Weights of a small transformer language model: width 128, LayerNorm before each block.
Each number is 50 + 10 x the weight over its row's rms, rounded and kept within 0 to 99. Layers, rows and columns count from 0. The size before them is the row's rms in percent of the matrix's.

# layer 6 attention query, 192x128, rms 0.196, rows 0-12, columns 0-127
110:26 43 49 62 44 33 53 48 56 61 48 57 43 55 39 59 60 55 44 49 33 48 53 45 52 40 65 52 67 47 46 41 52 67 47 42 67 45 39 52 35 51 57 70 40 41 55 82 36 51 58 44 42 47 51 50 49 38 42 55 55 60 37 42 62 49 49 71 67 58 39 48 45 50 60 51 56 45 54 64 77 50 47 52 48 45 38 42 40 48 44 32 40 51 47 45 30 58 54 52 58 46 58 46 59 42 48 31 40 39 48 35 56 34 53 61 53 37 55 53 54 32 48 61 61 31 59 52
115:62 44 51 55 61 57 50 56 64 58 75 24 41 43 46 55 55 51 54 39 55 63 34 53 52 55 46 55 45 53 37 40 52 42 45 48 53 25 50 57 60 43 37 49 50 25 42 52 42 42 48 48 42 34 52 55 56 56 52 46 57 46 41 49 42 57 44 35 59 47 58 49 44 29 64 64 57 56 47 35 50 49 48 39 48 40 51 45 33 49 54 48 48 33 54 62 60 62 36 58 54 63 37 49 53 56 59 49 42 54 48 58 28 53 63 75 43 65 81 68 49 42 59 40 45 44 64 43
117:55 49 53 50 60 56 31 56 42 58 61 74 49 52 34 46 52 63 76 59 48 46 44 60 40 35 56 46 46 48 47 59 58 42 43 62 54 34 54 58 56 52 46 48 44 60 39 64 51 46 60 42 46 41 55 58 41 51 57 54 36 57 33 48 40 58 57 44 67 48 47 45 54 48 42 54 54 40 45 53 51 53 48 50 47 54 42 63 53 60 58 49 31 51 48 81 53 74 38 46 32 76 44 36 36 61 50 40 52 52 64 46 37 42 80 51 39 69 42 45 58 49 43 55 55 45 57 34
108:44 42 59 44 61 44 44 34 28 58 32 44 58 37 57 40 57 47 43 50 65 49 52 55 56 64 53 38 33 37 51 45 37 39 45 71 53 44 50 53 46 72 47 62 66 38 49 45 46 40 55 38 60 35 51 46 55 60 48 39 47 70 66 38 59 54 38 51 47 54 52 34 58 25 38 34 51 56 61 53 48 38 37 57 56 73 56 50 48 51 49 41 44 36 53 40 58 50 59 54 57 62 67 54 46 59 31 66 46 50 37 58 38 69 60 49 60 56 60 44 59 53 58 61 55 52 38 50
111:55 70 56 56 54 43 51 70 36 42 59 37 59 52 28 50 48 55 48 61 35 41 56 48 44 53 55 47 52 50 27 55 51 44 46 44 50 48 58 54 35 45 57 53 43 40 41 32 54 62 49 57 62 39 40 64 47 42 45 47 49 39 63 51 56 61 35 58 24 42 48 43 42 51 40 54 46 75 43 37 44 58 42 32 42 54 54 44 49 56 63 57 80 47 42 45 66 65 59 52 53 60 58 32 43 45 39 43 41 56 37 44 36 60 65 39 50 33 67 49 61 49 62 62 49 52 48 43
111:49 43 57 45 57 61 55 47 67 49 49 49 49 53 33 35 55 65 41 34 37 40 52 55 57 36 45 63 57 63 64 49 27 46 46 67 33 49 59 58 58 51 61 46 40 59 59 59 41 38 47 64 62 51 45 55 55 44 45 58 30 46 34 46 54 41 54 30 52 65 54 51 82 45 57 78 57 55 55 47 48 50 57 46 52 57 57 64 43 37 36 46 42 32 47 51 46 41 39 39 59 53 51 67 50 51 69 44 49 64 69 45 45 37 46 61 54 54 46 51 64 49 57 60 40 51 43 41
107:57 44 42 64 55 58 46 34 59 34 44 48 33 53 59 45 61 49 32 38 37 42 47 40 42 39 45 58 42 56 44 51 49 43 49 28 44 45 29 29 58 47 43 43 32 65 39 48 39 45 56 46 61 36 39 64 51 35 49 49 41 51 40 40 49 72 64 31 47 67 52 67 49 53 56 61 47 40 76 45 51 39 41 61 64 46 49 32 48 36 48 50 47 62 59 53 58 59 51 68 48 49 46 61 38 33 60 71 55 50 57 55 48 46 54 56 42 49 54 49 64 63 49 42 51 40 43 52
111:56 36 61 62 64 59 58 51 46 36 48 45 41 41 51 44 47 33 64 53 57 33 54 35 48 33 51 36 54 53 45 41 50 50 31 44 56 59 30 40 53 61 40 33 47 61 49 43 44 72 32 69 46 51 30 41 54 54 56 26 66 57 49 68 52 41 49 62 48 56 51 39 53 32 44 47 61 63 69 62 53 65 43 58 51 42 50 45 41 58 48 48 46 43 50 37 57 39 46 39 56 51 51 64 54 53 48 33 33 62 51 56 44 53 48 51 69 40 67 43 40 64 40 58 49 47 48 54
105:51 63 48 50 59 68 46 60 45 54 41 54 30 38 52 40 50 37 64 47 60 52 59 71 38 67 47 45 40 37 66 53 41 48 42 52 56 46 42 54 66 47 41 61 35 51 51 40 61 33 53 49 49 40 31 55 43 65 57 37 49 45 58 46 44 48 54 49 74 49 54 47 39 52 52 39 46 56 45 48 48 42 37 63 58 42 45 71 57 44 47 40 37 50 60 45 76 44 57 33 53 48 52 49 48 36 37 38 39 58 53 69 47 39 56 24 38 45 42 58 48 63 34 46 34 44 35 43
106:58 53 42 48 54 34 44 51 66 34 60 47 69 44 43 59 73 46 44 48 60 59 47 77 50 63 38 74 56 58 39 57 50 49 50 45 54 58 45 60 57 48 40 49 43 58 49 59 39 64 57 61 58 41 65 38 47 83 32 60 53 59 38 39 56 44 71 43 53 50 48 52 54 69 63 57 45 49 26 57 65 39 50 61 37 61 45 53 37 55 52 42 48 57 56 58 57 39 52 61 39 45 42 43 42 50 41 55 50 50 36 43 58 42 54 54 55 52 62 47 39 65 45 46 51 44 42 34
106:49 48 51 54 42 45 52 39 26 56 47 54 53 63 60 47 41 45 50 71 65 63 51 37 46 49 59 44 63 52 68 50 55 35 36 41 49 71 47 52 53 29 39 54 41 68 28 38 43 48 40 63 49 38 43 52 43 57 50 57 45 59 44 43 58 50 46 57 48 48 38 69 40 59 44 32 70 48 54 61 41 49 56 55 61 70 67 54 54 44 57 65 56 37 48 43 50 57 46 50 36 51 67 31 56 47 47 61 50 47 46 59 67 49 41 45 33 46 56 37 47 61 46 68 42 42 71 43
113:56 43 47 46 54 45 55 45 57 41 53 56 59 57 39 47 53 43 50 41 48 44 47 56 48 33 58 68 27 55 51 68 38 55 41 56 49 50 40 59 39 46 52 58 47 48 39 40 52 42 57 47 49 35 32 44 56 40 63 66 44 46 46 53 40 61 42 52 51 50 44 57 64 57 43 33 32 39 48 44 29 58 40 58 24 67 53 42 52 29 46 53 53 44 50 60 65 58 59 52 58 52 52 37 62 63 60 44 59 27 22 57 69 47 39 55 50 69 58 53 52 33 37 48 60 33 48 48
124:52 60 46 50 66 53 44 52 25 44 53 48 35 48 45 44 39 54 31 53 41 41 53 33 52 61 53 55 45 51 60 52 55 45 43 63 58 57 50 42 27 50 53 40 40 59 46 48 59 53 44 34 53 25 59 46 51 67 67 53 62 59 55 55 67 49 46 51 43 32 39 53 76 44 60 53 58 50 38 53 41 40 47 42 60 66 36 60 33 50 58 58 62 49 47 59 51 37 65 61 42 67 58 38 50 50 63 32 55 26 60 68 60 51 40 52 39 38 50 57 50 54 34 51 51 57 56 45
# layer 6 attention key, 192x128, rms 0.198, rows 0-12, columns 0-127
111:37 65 72 44 50 33 63 44 52 49 50 53 72 34 48 61 54 62 57 45 53 43 56 38 49 43 40 51 61 43 47 51 43 47 63 41 35 43 49 44 39 38 57 62 45 70 42 54 48 55 54 48 45 46 46 46 56 59 36 51 58 47 50 53 61 66 46 68 47 53 42 34 36 57 54 66 50 47 43 60 55 53 39 46 66 53 50 27 46 52 50 48 52 45 55 62 51 42 60 42 69 59 62 52 35 39 61 50 54 49 61 49 42 30 68 25 61 30 65 55 51 61 36 56 65 50 39 32
111:53 57 47 61 53 51 48 47 54 30 65 24 43 48 46 38 42 47 66 52 58 60 54 60 40 33 49 58 48 53 58 37 35 52 55 47 66 30 45 37 38 51 41 47 53 47 53 53 35 69 44 45 57 37 64 45 66 56 60 62 50 29 51 55 28 45 47 34 67 49 40 50 45 43 52 47 59 62 66 49 53 44 55 53 39 42 40 63 34 56 56 48 41 53 59 63 54 56 52 48 65 50 59 54 62 48 32 66 53 51 46 49 27 33 44 53 46 71 60 53 32 53 58 60 50 33 52 43
124:39 40 45 69 56 56 48 50 51 42 67 60 41 73 22 26 33 57 59 41 50 56 49 57 39 45 39 42 36 56 54 43 55 61 58 47 57 36 60 42 60 33 55 44 35 51 41 56 40 59 40 42 39 52 61 56 46 40 43 45 44 27 44 53 43 55 56 44 58 46 44 52 53 55 47 34 64 51 45 46 67 43 38 56 57 54 58 69 46 56 62 42 45 49 35 70 55 56 44 59 41 67 35 43 34 57 40 44 53 57 49 50 36 35 70 52 57 43 58 53 47 45 55 55 60 66 55 40
109:66 52 60 50 58 42 41 54 54 41 43 45 32 60 45 44 51 61 44 39 55 74 48 41 69 76 42 49 67 44 53 52 44 58 37 47 57 45 60 46 45 52 45 45 42 50 71 32 59 50 42 48 50 53 46 46 64 51 53 36 56 65 50 37 48 58 52 63 56 29 60 45 65 45 76 37 55 55 43 66 40 38 52 55 41 50 42 53 39 62 52 50 45 53 46 39 74 51 56 45 76 60 50 59 56 51 71 62 50 52 34 53 57 48 38 52 34 55 69 43 63 47 52 49 54 42 39 46
116:65 48 54 42 34 52 56 66 34 44 49 41 54 33 36 56 74 42 48 54 37 50 61 47 36 44 49 52 48 51 42 42 44 59 41 68 60 37 32 46 39 59 37 45 50 42 57 55 52 49 54 24 62 28 52 47 53 49 41 50 56 51 53 53 58 50 49 50 49 54 50 50 33 46 33 61 50 50 49 38 54 59 31 25 52 44 58 47 50 79 61 60 68 49 38 40 70 55 43 44 50 59 31 48 53 55 38 29 47 47 36 61 48 52 46 36 48 48 63 59 44 51 66 55 54 49 39 52
102:54 51 59 52 58 55 51 54 53 49 47 51 58 46 51 54 62 67 50 60 35 40 62 63 53 45 40 56 47 32 46 50 49 53 51 53 30 61 68 45 54 48 51 52 54 37 66 47 50 63 58 51 40 40 44 57 37 33 47 59 41 39 50 59 34 37 56 23 60 46 50 42 61 56 55 63 41 33 79 76 61 54 56 50 47 62 60 61 50 50 51 36 50 42 58 41 65 44 32 42 65 57 40 64 49 46 54 48 44 62 51 35 45 31 43 56 40 51 41 36 61 64 37 51 65 50 63 42
110:69 30 63 59 55 49 44 47 56 57 52 31 59 56 73 60 42 53 56 37 60 36 43 61 39 28 56 26 52 45 67 52 50 61 56 39 38 60 38 40 60 39 42 34 61 59 30 28 40 38 52 60 53 53 42 65 54 38 35 44 58 55 46 31 49 59 71 46 51 46 60 58 28 63 48 52 32 53 61 58 62 52 44 48 54 39 51 38 60 52 69 51 48 59 47 57 47 53 50 45 41 46 52 59 47 55 62 56 56 46 53 44 39 44 57 66 44 44 47 51 48 49 53 48 47 51 54 64
119:37 50 55 62 49 48 47 55 48 71 40 20 57 55 54 60 50 38 59 58 46 42 47 36 46 51 44 45 64 50 55 63 31 37 28 63 60 43 37 46 64 45 53 37 44 61 51 63 63 27 54 52 36 53 44 53 60 55 40 39 55 32 51 56 44 35 52 57 57 46 65 41 65 52 56 54 67 54 61 67 55 39 48 37 49 67 49 45 40 63 37 57 46 58 47 30 56 48 56 49 51 40 55 57 52 56 43 59 38 42 39 47 54 33 43 41 52 23 44 33 58 46 53 63 54 50 48 41
111:53 50 48 49 47 47 52 44 48 49 56 68 22 51 48 38 34 48 63 44 47 71 52 54 32 48 49 51 39 26 63 42 37 34 44 50 60 32 47 59 65 54 58 50 41 52 62 35 59 45 45 53 37 56 43 60 57 54 50 29 48 58 49 34 44 57 56 42 46 44 45 63 67 52 53 49 57 54 44 57 51 40 52 28 57 46 57 52 45 64 35 41 26 66 67 63 48 52 48 38 23 53 46 41 50 55 59 54 53 56 51 64 57 51 49 47 49 49 38 49 25 57 45 47 63 67 52 57
107:54 55 32 56 37 51 41 51 44 56 58 50 52 30 56 52 41 39 50 55 61 44 56 52 41 57 38 63 51 56 48 54 41 51 50 50 59 61 59 42 61 43 57 64 66 54 39 65 60 58 58 50 47 36 62 33 41 51 32 60 61 53 34 48 42 48 58 49 64 53 35 68 41 42 55 40 44 45 23 66 60 45 40 46 38 33 34 44 35 43 38 31 39 54 52 47 39 48 53 54 34 67 65 56 38 69 50 45 62 46 72 48 47 36 39 56 50 44 54 41 41 40 37 41 54 42 56 40
110:53 38 57 40 47 49 48 49 69 37 47 49 49 40 57 57 50 33 74 51 53 57 48 49 49 50 70 31 42 53 47 35 44 57 31 70 45 64 32 44 56 57 62 70 52 44 41 50 42 48 34 53 42 51 46 53 65 76 43 49 53 55 51 55 41 43 53 72 55 54 45 49 40 35 56 49 59 33 51 42 58 41 63 64 47 41 58 59 43 50 42 43 51 37 39 52 45 49 28 53 33 49 31 36 49 50 41 55 56 58 51 52 65 66 61 40 41 44 34 39 55 54 58 63 39 49 52 65
108:63 39 63 52 57 57 55 52 50 36 46 57 58 49 59 33 48 58 66 67 62 55 38 53 43 43 37 42 58 50 58 53 39 44 49 66 53 51 54 53 42 72 35 47 51 48 49 29 63 27 56 43 51 51 48 52 68 47 52 54 50 59 42 50 48 37 40 42 25 69 26 52 62 46 49 54 49 31 34 55 62 51 39 51 44 55 48 44 64 56 79 37 52 68 53 62 49 62 35 61 56 51 59 64 55 35 46 33 60 41 56 54 55 49 48 51 58 62 63 51 52 50 60 49 49 41 48 42
121:43 60 55 60 61 65 66 65 41 55 56 47 44 61 47 39 47 49 64 61 44 59 55 38 46 52 48 45 67 31 68 49 54 63 46 55 37 60 29 51 33 48 74 62 61 54 60 59 58 53 56 08 45 48 53 63 40 45 53 54 47 52 38 42 37 49 41 46 52 50 56 55 71 44 61 52 53 52 69 44 61 59 44 44 46 51 44 55 45 42 42 64 53 50 49 51 40 54 52 55 46 57 46 39 48 55 56 48 66 38 52 40 61 50 52 60 39 56 43 68 35 57 54 63 53 43 45 77